Weights of a small GPT-style language model, trained from scratch on English Wikipedia.
Architecture: rotary positions, no biases in attention or MLP, untied embeddings.
Each number is 128 + 24 x the weight over the matrix's rms, rounded and kept within 0 to 255. Layers, rows and columns count from 0. Numbers have three digits each.

# up: layer 3 MLP up, 512x256, rms 0.145, rows 269-303, columns 0-127
# down: layer 3 MLP down (transposed), 512x256, rms 0.131, rows 269-303, columns 0-127
# gate: layer 3 MLP gate, 512x256, rms 0.142, rows 270-304, columns 0-127
up269:147125142096156095103154145121117106112105165077148119101098144164148179143126139125131125109147150095115087118155132120141123119130124086094119099086145128168136119137160177102123140146118141123140120137137111106109144143148167162150120145119118155127097126163133133120136150135116108128154140101150101108163139119161104114153144145123156156120130115131084109142126151143099123131169
down269:075090134124061160117130153136173168105168134195116149113135142122135111085135121148090154129092137140124172124103103117128124123113122159175111157146123142122133138141119106118134144105165121135139112132153125156143132122115094089124099106144139117103136117143164145154135114103114155148113118128108165130098127134105132135119160122119118161142123147105157158160122117102117102122107
gate270:134142094142089157131112144107155151154085093101124134117126175083114150100137144124132142088140108171118111134126079183124128112187150120130095064133142135098111124150141087105087158130076097131126112125106117115114184129113085150148148143144085154171117127087163128131136104172147106165118145123162121103173145119155094147113076089143143111126126126078129119142109163175095129172133
up270:151094142122101102121110154146155074091146137091123133129116119119117127204104133100134147117112113121140151131101160123161130096130130142081150077113108110116109164092164115168083146175145140133124142151077160119107122114093117143179186161147082168129152098087129171173130123117113172102163106117117107145149126139137146137145138129142180132117159132155134115144109093121149132137167
down270:112144107123118152101151152111127134101127094125145113138101153082125177125136118194112148128143158132090096110138112142137176104153147125150066137124170133117156129115103104115183131137078148087135118102097105121133119134141123113083111123156117129108157133124143129129144129106136083137139103144139165095138110101124093129150106124130100127123113116123134118118144152117115138182115
gate271:143142126157151137136102154159157133137165134144124161174117141150096139143154122190171146147134082115112092167097151132089129171105129127101131125129135129126118115128159113159145148117106115119133161108176119118128142119166108092090163136144149177144116136092120126139168142089172119134130139123108137134086134109119145136143131133143133132139095119166113121116128123140148114114154
up271:146135144135126095116170107120119131111149156114081103086107107101121100142085155114139139100118137119118132182096117122178114132121117117157134153096133074150205139121127127125079118150106160133107075136080117151149128153140145157132083103140124101150161124132138145120117145140143169133110103151106095128111128153133134121093103120135106151091108117131151124156127131100107107161127
down271:104131128112147125131084148144132147132149096138154160202125127126127145128168126169131149150139111126140119103139146125077131166164146149088132131135117146156075096115165141134168146110134080117161181121173102134122157111100093117095175136130143147133103138115144128139137122083103108135132141140103158139113125117094118139122134123142142117131112170144130125115128114157171132127161
gate272:119140148112141144124117160125092158110144151132114135128109129136068131111153134168152104164132137165162158108134093115101136129090117089124122168121088120062131123132130174140130129116109101194117110104155112158147144100122126079141119127103140138113109114126149097124099127131121063120185165140137129140132145170148119114095122130164165066155160116168156130116106172101165112097161
up272:117121172141107122151118139134140102124139130122138142146158114149144108092055100109123141136129126129124122158140109143128107132125129095159112131124164119112110133088131173116103172118094132145139109078150190140132107135107104103156155172140106153108137130161121156123156129095147099154092147133154112130157142147107162157101123132129171122117172099101163093099128156140115140123154
down272:129134112101134111129125080149156115115135106157109125144112129102160131157143123098137141121152114112133118120108139146145141124146150136139166104164144163176148105155119063127155093164161137085102149163119082101110129124159119160124109118128127118107118143103107121129131134181100143120086104104142116123113127077118105127105103109110123118120091133096124149124135098101123111113087
gate273:116114132127074149125126110139122115050137116117113091115138116139131117097136090066140136152173201109109132097160167102138134095102153064155124153101113137116146109125134110140134137110158117137131077150118100082176147133128162126135131095135142129113124091102165107112147098113131140128114105108167105113086130112112138120144129136132178139099180126136155143092133087092122141098099
up273:135091170147118067118135110127112156127142124160107141085197143082132119104152129139114109127078122154149096162138097136160120119116117137076173172148098161104092170130116128144123102097153152142170133169137134151148093089106159109110126126124117107145097132133096126115154178147135081143118126164122110159123086142097148116145120145111117108122123108068145135146084104127122101136161
down273:126158139061125100146115154156180087093154124132132109141112130161150104138109110143128106073141165113106137124108113148118154144156155113168111092150116147125138111105133139131117148166098118093127129072172130089086178101102153118193178110124139115074149123119157090122152098116143138148126122114145151118102148127108103099134117092122179179113171060142157172084173135149141120116128
gate274:115090117112132146144128117110141145133101148163179086136143119108153155116085108143131128139133131133170111104157097110138148081115148149216139120126168100157137127146120153112134135168084136087128150123145115113128128159146124125139108151148119094118097123089067145078118182111119186117158174114159149109094097111160133108152157153157133125087140108137142118131132164116140132202192
up274:152120141097152164178114115113127153120181124165124101122122124154133096146148098135126120138142128146166132114085080111102165134147115123094150134123120131172141150134083122095164116134145141134137151162133109122119099164076129144172135164161147148134116184136138106120119134116099146128136127112104134141115112101133159130144106071138105182135132100121175155155145136147169128108145
down274:183106104137199132093146138134141134117120164122121101108106093137113110112105139134096100139144136083132119146114131151070146097111100107140096145136089099141171143102151160165087148139142084140168112130130147130136143094108106120103121107205142165120163134167118105126126133142112140163144098121121093149128105134119106143092175165102122077127123085127129146130119133097087079162098
gate275:142098165126114145095180106113126096130151108086097126116112174161136133135130125150130093127119114159129070128139168090084120117146115097126153111123113123118151120110072108119146097074090116132142121177113129128101129132157114094143127130127092151121085165117166125131140118158114119142138136116112126097084112123154122128155117079117136085125128140111168139153133154099146125113108
up275:162101095140117146108165112096109126107110128114140120081100108132128125167124109119124153100137132122102087083110140084093143105160085068171098118097120127124118127077111160125142170090131129133087083152087128147118134174113143145149122121118050126086109154075134137099143149180156098184175134143130127160098118144195069134172105133122164137166151127114147101154093180127116112128145
down275:127099177105147099131183137134175164126150150194147118135101141118132129101113109112127116113167128170083129159088123087147098097111134152119139122169179101094086111120135112184176103116133113114128156135128106141135171123153126159154149126124120119145118118146149115148129103098083147141167115110124132106126129126106099156127131153156136122122106129176209141088117149195130167114124
gate276:115144152120117089148124105117144134151175125081129135118117125107106155123131174144115145116118114112105122119114066093127126082135161136075110116120123084147147150102119095133133132137139111119140110143132106122113113121147158108179145139177130133134113095115171128128114114144118101150112103125149107114091138122158120115142070118101111119132090103126204140147150133121148099145125
up276:166102101137129115107123107132105117154157108141089121101170170158124099118112106107121094144120146117147110124090115122101131147112113132121144110077114153114160179131122125139112144099137084180128156153093166123136132140111118100133121155114139105103153124129136110134110137138085105116158162099101095120129147101126135130076104145131137066149122145097108095125121125131171141126131
down276:128150189139117086123131186152132128112091120084168102144128114116115127147118183115152128128115115149104117126159119155101126172126126127143116105144157108124108130131129136156130128137120195103116115113146113127120085150118077137098143099158084082122133126133109183110109102081179154139165127150117158149119090142142143140140145107145110158122147130154100162097125107144131141148129
gate277:155118137130110096139106111097157146126161146124078133112130135128090146148139114129152112099185127122121170166174115146079126096123090126162104151111127137118154101121126108147120100097114145110140110120142143097150117139097117110165138135108143140127122150140091135127103111139132067116147159091109148125143139103157127126121141164126143109143121136157111160130128072125118098123128
up277:123096164129117104116164157150083113125127085126134170158189133076141109128158121168178110146120083108119102133141152190119136158110137130125133090101150157136096115155122131144119174165143104127119132151107186130078139126160138121126135131108163138138169116093102123139130109118152109144109111138087123116110092115128153097140129107126114158109177107163132108116124141117196148117125
down277:142145109113140159152094099113128118138085165136099109115074137157104153151116108085072169129140152133131152128123132077143110100152102154141121158174077115117149135102135134143092094083131157116143101109153101148169115158110103145152134123156096155121087150126136125127143144168136118103135142096122134144121150123138094180105136149139125102118084133113132134104137107116090138105126
gate278:110120119143139126164124094118134103089123076156172150102137152149093102181135115143131157131141115104168090110125148132118101156118137130136142119068128118132129115105134157162067145110147126137106130145141127117125105120113126158135156160143098104105141115121125122090079148131121146085152123152074140130127135119076130117101104139142120119116102146130116140164090156129143132123142
up278:146157071153162127143118117105135095119098126114120122105127188128129108129092103140146139096145124143149103116079114146142148129135102119116197164118160151125132143187150110146100156133137100118154095157148156112105103134137132104139120099104100119154148129170150135120115123077124151109096117161086108150118100125158160139128132124089125140127118150142129127107116138119096184104109
down278:108122123144112135132121134136136120094080128141117134133140143109113149125145142155112140153103163075120133075176125126185118139128102116115158115093140111133136129083128140145181148156154132129146128115138103129100148119145121134073187145161116125110111117142169137138129171140085135167104068174124174107124126116125119174095154144126165136131128133069147112121135124160137098159136
gate279:159130166142095124151169124111146145134133079144158094137146094088114112113118123105193118124132129154137144156130100129178126121118095072150124072087135103159112121166132126124157115167053096162118114161106146112178125136127135144145140117125080152107106150087162149131124099126108118139174098106139121143132125120106154135122117046119129127137116145162153132105106108112095131167130
up279:086121073129122093102122131186097109068122133130109153134129112142156120110118185118158116116083145136166126104103137125156149157127119172128128149149185132145114096123148113117133134095155134094120087141161124091120122116136098097126129124136132115165140140103131149107120121107137136133132106120177127133080110131136113131135129138155152133128124081029138096137131126136109099120124
down279:179124211147131143158130128118108165164119156134183087115091157116103137127136077149108143143162114151099145144140162131145119112092132114162131117117093111129124107134126116151167108106124136154149111111103153141119145165150133143167115129108141128133106116135094124162149159126137113176135110123109154102129165131123143117091144142087105094133131137176121135148124159118125145152127
gate280:127178142151099135120143143134125140095161119098130125137155105125172124121141137143094141155121131124126141145131137108106120074120093137143142153122143147101147161111092113131150146137140107088130137104108116154105189109121143073155111103127127120125122072107132131160134094137138133137125109157128146098119096191129132126168128113073096101105168142136174126133095152156148068118106
up280:125132124132195109159100137091161105089131091124120152069163099159102125096056096155101132182117091092103082138121135138162140143114112115115139118097129099139136154103130094137151138134134154097096122143118128149088178151157110115142126126160136115121074123145123056159149125138110143102140073117111098119097125139124171110166175108117109131132146131129125155152139144130122105143139
down280:123168136109119152155126155131119140112123121144122153152130111076143115162153152125170100090130136115139157142133127129117143108131136118183129128166127126130153098136127150118134114093133119100180116110106080131156113090112120129137082106106123184150159136112144151117134123123138139126103134168133140118148146134117129139112146124143185142118113137132130105115101123133170140106109
gate281:125124116135136133117110122086071149074115122149126131148174143127107093144144121085121120114173127103105130136100107138115098088116128145136126130082140118129116142167104159093131077113144175151147125182095172076147202131143166142149094132100098143156157138123164130147139089141100122159138124152105129116114091138154112135130137132125150159103129130170103157140109124160145137147159
up281:116125110134133153156132145105124098119099151157132095107157141135119123120132118167130141125120109107122146153118101129112109146113166141096126115148112125111136157155130153152117170113120121116139098139131157087139140161160107131142113075132137114101096096105106118138172092145121133111127148134126133127138092151150124118153134114123160097139136113132142146158127103118090117115120
down281:177115127136104108150138111176211144174099126136129136121091091136153145093123129149106135166143137142180139103148138101139151119166147123142138103168154111163121107120114123156097144163119126120141146132117081179120117105097119114097124096134197102078123151132138121140152104123185143101116116133137103131166123107117138137134157120155099145144115133102102151109123142098088114131136
gate282:153117172149123098105144093140115142135104119152132136093131117099172134096119160165144124086135084160142112132082134132167142137133098146118137109095137158149188142140150129101129131158130069155159123144106143138162133149155148166141138158074122107152134119109156151143082185130109158112135118137112161149097116130147124144105107123087136091164177179134131095130108140136125109166128
up282:102126128141115149132083172084117118081129142116127132155119140134073195171116109127120121147139127114157134114131134151124128104104113157138123118117129129069097139105159117166088164128105110147091140153150116130183155113130119122096088064127128124152121082137127114167100147145149149070138134120155123126126173138113177142147162161150113111138131133162080117117142103122112167062123
down282:133084112143159115134131102138148190152139125148127086080127084101151123088093121138151156115082102160150138150063134180123182158146096111131130162090175131173153108125142101127112127129131083154155075134145117118106138121131118179137113110142139113114099114179160131107106143146141129123114110128079099121094129169131142114123108157124128115146106131168094149115052145149112153155112
gate283:166143150204112148194077142139143121131099131165122139133137118105150107092121034135118127111155128111158121116142112112145093130151073161153104145143163151134113132128096100121116158121104126120107155163118143134092153167107142152145140108122115144076108123096166138160139121140090177141139122133112151143072145162106095112085142115134110116135151094138121170136114122158100082127114
up283:125141120117133209120121154136138114130084173093136140150173143072142117106134105139101124158121136123112132153183139092139085129125131108139114121124120140145136130134132127130128141105130140115146139092162139145080126136162142129162119141148091063123106133102136094156122147128123183163118119165152161137131158146100107143143142135116105129147153159144082133121110107121129114161160
down283:117125112102177135132182137159149109126153127120110090125126120165113128142158175130125139162101158104099117117142133131138177120137134122154128132149149115120174149114105121158106117137127153117137135095120139116188090102127107089130128107143136104151178117134142164108162162126149100150157170127113136100139104134157105141105124137122156166138129103129119099164127153100184121121153
gate284:104088131128164138124130092116128125131125100149193142071140073100148150117150127088142102125127165148112136141138119119108121140162122111112137146167149140105105170122153155120104147124100167114146154123145111111120133141159162138116121100111112137068140161142145129146145154089131132139138094122110118162125110109212124096104109096116140115146114115143131122105175144112136161128157
up284:141051130097163139095140109145119132100138128120146167120154100143154134109111132123137123128134132153156125134110126113153140188150115123115142116107108108145085140175166154181091149188126166122130100139123129118100103117148148123092115125141123140123131107133110081178098151139104163140142105160091132154129119126147133144139130119128145129111079102094145109141141124145126105134133
down284:112150143131087112131134124110163097165100158116103125110126128142088119136165155161137137128105104158134118156119102126107114089124159131165141137103094196114148092136098123110144128104141096125149153145166137133149098115140182137154135142094172082162097117149143114081160074156077092112108152112169147120111151133115130113146106147147094154157127150163114133121128127125122117130117
gate285:108150164117110149094150130134124107136140129104115115086147129112135124086133111154155115122164122151065153150131058124119132127139114145156121130165115136139147120140122113117107155148101150109127142115126110121142171173135153108118171112126121121135133122098147111123132097122139096131143171125110120159110102152122137105109113107124102128134127142119169157151116115156125133111142
up285:136171118154112126099131126173124140138136137106104126094147109135114124097137122106133103118144154139096143144153072101132090125073112151133127124153138145102148126130136113143145177170099094113131107121154153116138144131146174128078159120113147150093120104124125124148069121127139072144164132123096079161116093160130153161105115129104148069109122098100162104123174116133137114130100
down285:116116130100120107138052114078129122132136125158125111177155134153144142142115146113121104163123104135152124123116129129112120158161172097095121113097111135123116114119098152132123100144147129168143165139151098120132100120083070131162107147133077109121147146134142134118142108140127160094092103145154159131158152080131123086130152135134133142163142115168152145140097145104081125080134
gate286:124132123145101172151104125108132154160179121118113093153147135128127132126147084118156112140177106137115126116175120134144138171121106120132153099112145138113102107135130145167103115159110110138131143144097146141136132104133133154089170126091121161095065088147091112150172158085125106129116106107120167131156160133128101113163129161090106092130139096197126117107089082103120090113121
up286:156148155115148162060112118163162113081079136122142101163121150162132142113123156177109137084126161156133078159132134138133150127143135094155096142155150114079150147131116143177135142137193120114142107152096132133119122118168135081167092153113122161145107127147136142072104118123092127164129113153111153136123126170179098122104113132151169142137146124098112111133094086153135115171125
down286:137114114153097124193139152130104131159181122109105132088162113089150134159149094106119131162143107079130170089129127113124116134145123150107150124102105140165137150141126114085100111118099118143136136112129150116125132126064116179108121108129127132117131145133103118171153146116138112082126123101145125111126149086095122103178122146122100112125143119156134127131174183115134113095133
gate287:129122138101103096141114095142134118178152094117117113112126135108157101129101141114140094118123128161111172163123121111111156113113095133107128143112105111166108154117176149162139112101090126108125149134140161136144147163156143133088147122115120158104110132119151066148121175081135141107119119122117076125115175122152143119088158113103120109150101149136156104093116130126118110121188
up287:167105136164154116149133111103122132088140104116139121128121108152102134127121113148157131121140138123072087125158163136103140132152100081118167124151148098126162139134117118088168116102134127115160162118109097152133150115078128086182118148113090105086123113122113137105133115138107111093130185163111119118139100127096152135149143133161188134109153148110109177139149127122101179078088
down287:158183131133120126138145135149128120179112142134110097133106158133146138107101114100081109146149142130138155138118103132149099167103161132109098149169118139179078168168161142153136108122151169129089124121092170143151117151149133124120123124113180124167077108113141117155096163102169149145133099061139140083103150132172096098123160115091098139179105104127137112117099106129131108105141
gate288:124136124132089104106103090123169126136122156113105129076100156127118102083114133128155119143120119137115100140125113142165108110065072116129098128123125105143119134114141119179125121143136114142096143108153135113141126127158114107124124122148137124129132093098115159071139169121138088108097098092094114128127149124097156140135155079135072136125107104125142086082100130130178072142112
up288:111166131144175098108170116123103152121172126148152120137144141129119151156128148102112142090110102118119106084150099135108166134158141127172129162087116158113141152099150089141156141088137113098177137129100119141117134129127134162194079103119142130119141134114148082126143114142093125154105140141124154155112137140149098125108122157144139107119134089124090096159119108130132118136154
down288:116145118134077142117130138111133133110179165128104139137116158104129138125109092139125121188098100162071102126160128146117161168118088124109110152110123114140100139143136119132079135105099122132127149088124166152121158136099111150117120154104143138148142127128132127129157136131140114102143110116106117160151117126145151124123149126127137157139155110182138106127103133079140146101106
gate289:112134115109095111164132099133092116135107162117112118134106141112150154095162111153142128112127156133138145152125143122153121121159122103122085087137147110105119124155100148158100140149092167117132080135159151098119143153128115123146146176077145108114164167135077129135099136117127117103121086121115123143127136136132088122128112144093148093094108137177108135124108084064125131164138
up289:153121082126145185096106135124113095117150135090145116142129111119116139129094119120116138158124134115168119126152143143117172140123118148095156157126143175143112116106129139076100140141107095132122120143088134116115151147131117150106111097194086133148101125119155130108117103130141117169139151150151119127123114115106175122110137132140131147135149155089162087197128108170172124127108
down289:091091124154087118146149130147090171124131170137116131129134137124152131121136115093139116083171160110161142148118132145155107114130094084100091119110133083087081137112079144130078141135174142149130081117114143152135115147129157125141157140140157107116120154106091141126107122104129134135145093111149128090134143156157094100096144134121103137133142115180121111131122088086145146140137
gate290:123155111145148177146148107135145137108147094107157170126141105124153080143118119137138090146097166140130083141069148109108116135157135103154060143120110141105141091153101145136149126097113078113107130168148138104168112134165117119108141113147126107164116139110131158093181136127148146132089153113088144066108103094139129131138125089114122163161120141117116142159147160123148104144121
up290:123101138143139160185130136064130105080127126135147115097140114116092082139126118177096071150189140124152105128115115122145148129129138149126087088125109120129164110125122141107147158078120114119105120136131112078134127089117112113149138132127120098145157116137119112125134134142103081124156146097140154112128194084147099106114165116094167146155120117117085142134149131128123155119142
down290:127121130108142125110116088133128121128113155129089123118125129153155155106128118103138122102109127108123154098107143156113164116076104150119174140128137145115117133120115088097096138132168145138148119113082111162104119097145123143141097170123141147114100144115132124150155097167138122105143144140145082126144125143138133170152150125152120080117099128121166102090150123113108111097095
gate291:109113120115126109130134104126118159151138135111113099115114143169145174091150131112130124093088147120121143097160065133167131148144156122133108116100129136115163138140165158145095130143159150114146119142119130152168114097123153139134118120127144161141144100134119181128168139183101057113149131081118136144158174122119126110123095141094167161121136104150121078116161111131115123096141
up291:140124138113121161145087168151173128135135140155116133133121181190077147130159146160105157157092141118148117112127166135142121158128114148128128127115144097144141143115112115120120139117123167104163144123116126135141144140084102136144121140141108115113132152137118117108112132136122125126129092117126150165136134115111126168118151124091151146137166143109148142123151112107098134120113
down291:127144131135123116115131117154142159144121137109129121141119100120162158125081108107160105073074114162098157115130064125118117125099144129140116135128144115110125140152168141150148123140159081123127156155124122124137110091110153115124138131116143139119137086135131160149173141173139107126123135130131149121159119154126109116118070098145169128146126111143095125121152125148127112098140
gate292:159171103114147114153107090113141148122144112111130130113139168125123155124127131135140169137148128111117126153183126126153136147165128128147151110105143126101104075172110132155104108135089073131138062131156137119148111142119163120101161132133131109119126122130147146169106099142106112137117067119097144132171144167113119140135134158089130156130118088108117131138145093121138119123137
up292:149166118119151109135100112105138155147133119129122125115124142136138146107141121144154154109166118115115152150153131127120141134141139138142140104114126126108102127152116132152105114123123116145116079112149121121152132141126116112109139118083156104125111126149126124136117129142126111128109090124098135102143157116138093154133143163107124142149098124140130133138157128109130142145138
down292:083079153163122134144135142105125122131153166116125123164124067125119112120107121108126120116113137146134132146108104140091075180097163115104132133143095115159143162089169156106157111145163126128166192132127144128110180131147095108113145133119128150148096122144139100152156177111133137114162129131128104134130097090155137124119150132143170090178132179161114141096122118107113147097140
gate293:137109121121125120139167100109141156182106140110139146178101082097118141127113126169112116140121148162126124059157098152106135121143093120156108164109118121174108138123134103148100141095138126142148079140113093101133134122141101115092140138118113147119158128100119112109147137148159136105147131125165153134137155114107153154180133136101120181121105133131133118137153090127144134167120
up293:113142104152132128145139108136113189141142127141144144179144139104129136120132067122109128146143130130105126096140144153087118158131125130118106147098105136139138096136166152112115155067123125153128113123136095109192132139144101122063140124139163148155121139163124094117116146143167111080128128145152099120131135096134147127188141135128101138152098091160121074144162083095164071178128
down293:117142132142138108145084124116120141101095165108141155133136126140149144126153102130109122076127157113076136194150127144073093207108148142112133082151180163121092086167142154122170110136147121160088167152135126120159136138090138111114157101113120075147097124150137148129120148129156145144109107161123056124152145113145081113125094130134147116166161158128120116160119147148161109095144
gate294:126142167097110158129160146180161143097110069119117140115132130142124140089050082171149119136164117120146114117112137165116122132170114162132131096129116122165127116112088137124139148130108123162109121124160104158141173168137139089128114146122113150100157138127142115135107169151169183130110151120113131132103083151156136129107121145102151101091131125116138130163112133113161092114124
up294:110154152111110183133151096127121107085138130099112102129128107139100157162106113155183180118119140104159095109126170147091134138165104070113105075128106097129152147117146138133128101147104120132088131137127134148116117159140127114171143174131145137134134149091146119144129142150159143182145115122079152141140096130089157132121165104133158149075105070110138115145154148115156120124141
down294:129128140176143053136120149112100148154141140109137137138140122108125102131142117092135116153142133165083134097116111126106159156114166088097117126176122129097116122121130142155175165150110135134144155141126106115129139134140161167084111107118098090064124147112151128116156116094117151150133156134108135148103105117141124123124119138134126139186110143137122173126075108143118158131122
gate295:116134084148115110144090084097115115147138115170159117090156134080135152158148141161115128108165107164111109143118101191114097124137111145132140111116140124101094134142124143148127152099125070127149062127076084110134126116138129139149086116100173110160104162122121137113102111154126115117089106120140162096129118098158126117106198144115111098125113128120114108088125138143133143123082
up295:155162147169108141154127161157096074131063110138109174105097110105085094109128146128159134137127137148138116145117156167142161121114092124113131108166137147137135132120106156134154119103131132116100159139142130118132137112104131162117092124125141120147097098145119129151080145105116109161139120121112158121117135123085130145139185130131146132070100128087142095088131175127149139107076
down295:102137094132131102137163116125136144127129142116138133165134121169112119126130156116195080103134108134126145117060123165137095157163174127143173156123148109102130135125133120142115119139134119133139108108124150157129126150125092143131104183122066160135145145128110154125145135163184135132091174095122092111094116104135117128138100110131133087125140149136214131130126090122144122153119
gate296:145144120111189161097125097101130163158112125133121113131097155127137164106159152096120122122143128148109142087121135125102097133152156110112148128130097161143122115099105138102095111144112150084129105123143104116107140156136105143128130118140122121148098109103133161118149103106114142123135147175117138133155097129130120082150154129106129105110156145147122157144114125145101109087150
up296:105141105140113117118108128136130128146102115157124129156136115121126143103142165126188124162133103130115153141147108077128112097101133118127120134095142122150103128112115105114130104119110138099129159137127131126166132098155152127115150152138162128166118119113164090105117151158095133117145135158114106146072119099166132144079157134133128131139163087119078130131089100146169131143117
down296:086139123104150131090150135131122118118142146094123167123126154123195131124119099083083130105116135131139114078139123156072141144131134109108112076159150134097136155132164138147142131160125147145117114097162141117124113130103097125135111084148090123099117115156129159112103101118156115150113102125173132106159117157073126103159106119158107119158108178149170153121150105100128132096124
gate297:138096189116138147114116114149102098143170123104076119129142180103101120141156116102128151128119118125125128173139137070126153131133129151177122121152124116112091155149148155132145114148132147123150121148154065092133140095121092139152131114169146131101128156157159146113142121128100140133113130136140153091129128143103146123168115130138100084177153134163128137102084114115126109130118
up297:125170161110069138123169091159086129134103140108126110107106124079119141166112149132135103133099140110125147161117150121133121087102124131120132122133146134120104125147147130135146125105097080103095098118160130133072146164128136115129109144171119121106127183062119147127119117096144147155143159096126140131157135070109115142129139153084145111110119125108156145138147147108137123109151
down297:130096109121176146160086137120158133149159098089113138155148133116110099110139118102116133095113135162116123116125118103120114145151171145190125123118126128121121140082159112143114138201145146131108139145127118109144100093116100162147123128129140132144137094203159070128144121152126122116118119153112151090122118158098133133108145119162082132144143130192121144103117123116116130129133
gate298:115122140138127101123138153086157107085138138144141107162081137137135090149132171144138128162150135161139128112166134117124144101173074158157150138148115131144152112129112126123116110144096147112117132141127097173102149102125179098146126134113156110105110091148186159088113141105123131125114135168117145160101134166128199127104130114106066162084106155170145113133141142130133122133099
up298:156109117125144107123135187113089101129143151127116098069104093126125103129125149153138139080103131131171099150087131168129107111143125090153138141136146107149102119144133109125160132113147138153100130134126170134120133130147131132128093114141092115134162127114166166076157125163133173112125080118135124162152093127130110132109122114157144152170191128140120140080106085137121142133138
down298:113077141137150122141120171139134123119145129124096155149099171130084106086123118154119135104110099144146131163129143141133106118176099130108110116180121115117110169129137132161139084119144152119097126123131134097163127148091117135147105132101149144164131169138125106139172148119087134127124132134137071110144157107108084098098140122125096142140152096069110119107151135167116117098122
gate299:154121105104127104113128140149132107123137084069093116112160089141100132113113128090148103155073127153067121146137129110182120164158093130082136129150123095179115150109135138124151118106142124162063102141099137162106098103172159114127143100118132118150119149119163125143134140139132177131127126151145124136124111173115169080133147077180125101139118138150149097142146128104177098113117
up299:138118106078106148142113134110153179134163106179098131155145106119113113184104103153088152166151116097095144103103112101146156130110126160123106059132123115141037116174196125172126135150176136127098176137132159108169113103086112113204139129125113063127100143127171123058072101169116134099140137145122127112133147131143133166116139132132170179131137110113152150095094132164139091087145
down299:156098161092115168100138151136126137107120136145056127105084133113126093167125136109112162088161116140103130191122155144126138096166168185167141132120093125162099176132125115107105162102129168127144139118095115122159160117156102124161164127149136097093052108104125135163126113184138101126133161156133129104128126139138106165069137102090098156159098134135175154108079157109171101124154
gate300:118119124141107155140094118149136158118119130109159160139169094102124126112121161143164133129112104135161128150127165098178146087120115137150130155148176130133112101139141114137118152099068110136137087160176131088071157092119172119114155109142090118119137109137069113110152082117151096117161135125089108134099118119140136111107128113080136095106148117079075068160124124102095105154139
up300:157158184158168144106132120129139095126127155134160123138141130144138101141154133143145100124143096116145198110099124075137134115127125150118146092147147085164114161131130104132134101134097097127110151175144137110139128100131178120099094112146138126121162129131145152142165094126145127112131117113112155111137114130181167091117068128115128078107137112110120090113159135098076157140143
down300:173135115133155049112145119111126146133141132142089156133128136154119145131132098088073154151158158124112146169145114142127095124125110131142116172144145127115133135108174118137133102148145129146138141172082132103167140169123115115143127121175096088131139113115153149159122171117088125123115108087113129104153141095124127113168154105114104174140089142183178141148112103173153143100134
gate301:121094130129125145144147130140084130115117095058146170099105114142164111125122136101139132153102188157125183113144150164168151141097146060130138120089093092132125162108143148124124133131179176101111087140143133176130132126174132122159144182125115145096120150104132167162117115146136128163145088143122099137157110153140111127120141081124099126152131100129177176137143110094160121140127
up301:098124071165192144173080146173135130118129099137133123117134117123151124130092118118152126123131138161134131106108130143131153119143057141133178101153072137136132118089141140104134100086153128102144142145119161141115149156125086111098127146152123131122126117136151120101139147126130171149082127086129132217151076120126123126129132150087179124141131149078154125089117170084131136106107
down301:109175097118079156126129055140107135176147125132100120134161147120155127134126138157152135113146161127148126118132093138104119155105090137117120104087099146108142101086103101138132121159127090154076164097166142105143103114121092084126131131130135100166139158134122128129132135124120113130164090152117169098082150147121096138152109129097103139146116078187123056113159122176108106146161
gate302:118124157147127104139136132110132121106134148129138114091167157125136122156139176112097118112121091119107128151138131119122151122124128143133142123173123093124166140104168095124102092097129106127141091127148105117068109125119111108171103084176170075164115165125138143117133100117103146159124096121119183086138132132124200125158175114116139137164132124113137119167112179112114122134100
up302:115082125152138161184130121105128138139167126132143141125089139121065161114129128122094141091135113129146117142115116148112109149109110123132139139131145153145111094186074132130146121094132147135157166125134139153142154118112159139158157135138111176069154152132160137135108087117125102119161116168123126161120148103104127135139128148153111127139111146154122137118132091112135163113116
down302:122131141130133159171071130145138146125150134106120126107136189170137173133109166114128130102142105142120133114086121141166124084173160135109107178172118118130162078097126147127121115144131087125139127093140121103150139144180113138145111130147135095136130138139130127132118110164108155141094103103107151098182149091129110148159173122121180118169079170117106063161144164071141138099126
gate303:201132134133136088131087109117114158096069087153157101134135144131117141108125131131112145104115113137088117147083093179131127124117075171084124114132130131105114094131129098148152114126145117173091122157090120100129120144101100108132140092102140159062123124145131133122118149106132111093155143103108156144123116088131115114171149082144138139096180110120125137124158126154145094120119
up303:172083150121152117098150088156130164130136130164115097129124158117150101112111149114154137144076131125131135132112133165118126122136108140121130118141122171154112131119136146124111150128192151141157130132146098166139109124082105123148143152099176163103080119180105136118112133120091129145169151119097145115121130132108125126118149110109133176098174122074164147140116123165166100121142
down303:094116113165126138107131143102125141106144111092144142114136111141095130118140131132157175151120121187119142147139079106121113078108124080075118138134108103160114145135117165108134147142147066104137162107150117153161107130167121139137109173137090099124109136102135106136125134089109139161108111108109150104089131131117136136120133127118126120129095114146107097153086107106118153136137
gate304:087134147137122149113159165133096189128108111097156123144149081103146143133160125159127146109156113134095119114140164107131138176160159107081088135123124163101119102142117114135126154122158113146108151169102145125163150112131095099167177116098119084113129112108091123152178160162107113132146152141152140113141127125109143121207153163103105134168204154114139126139147092158118130139117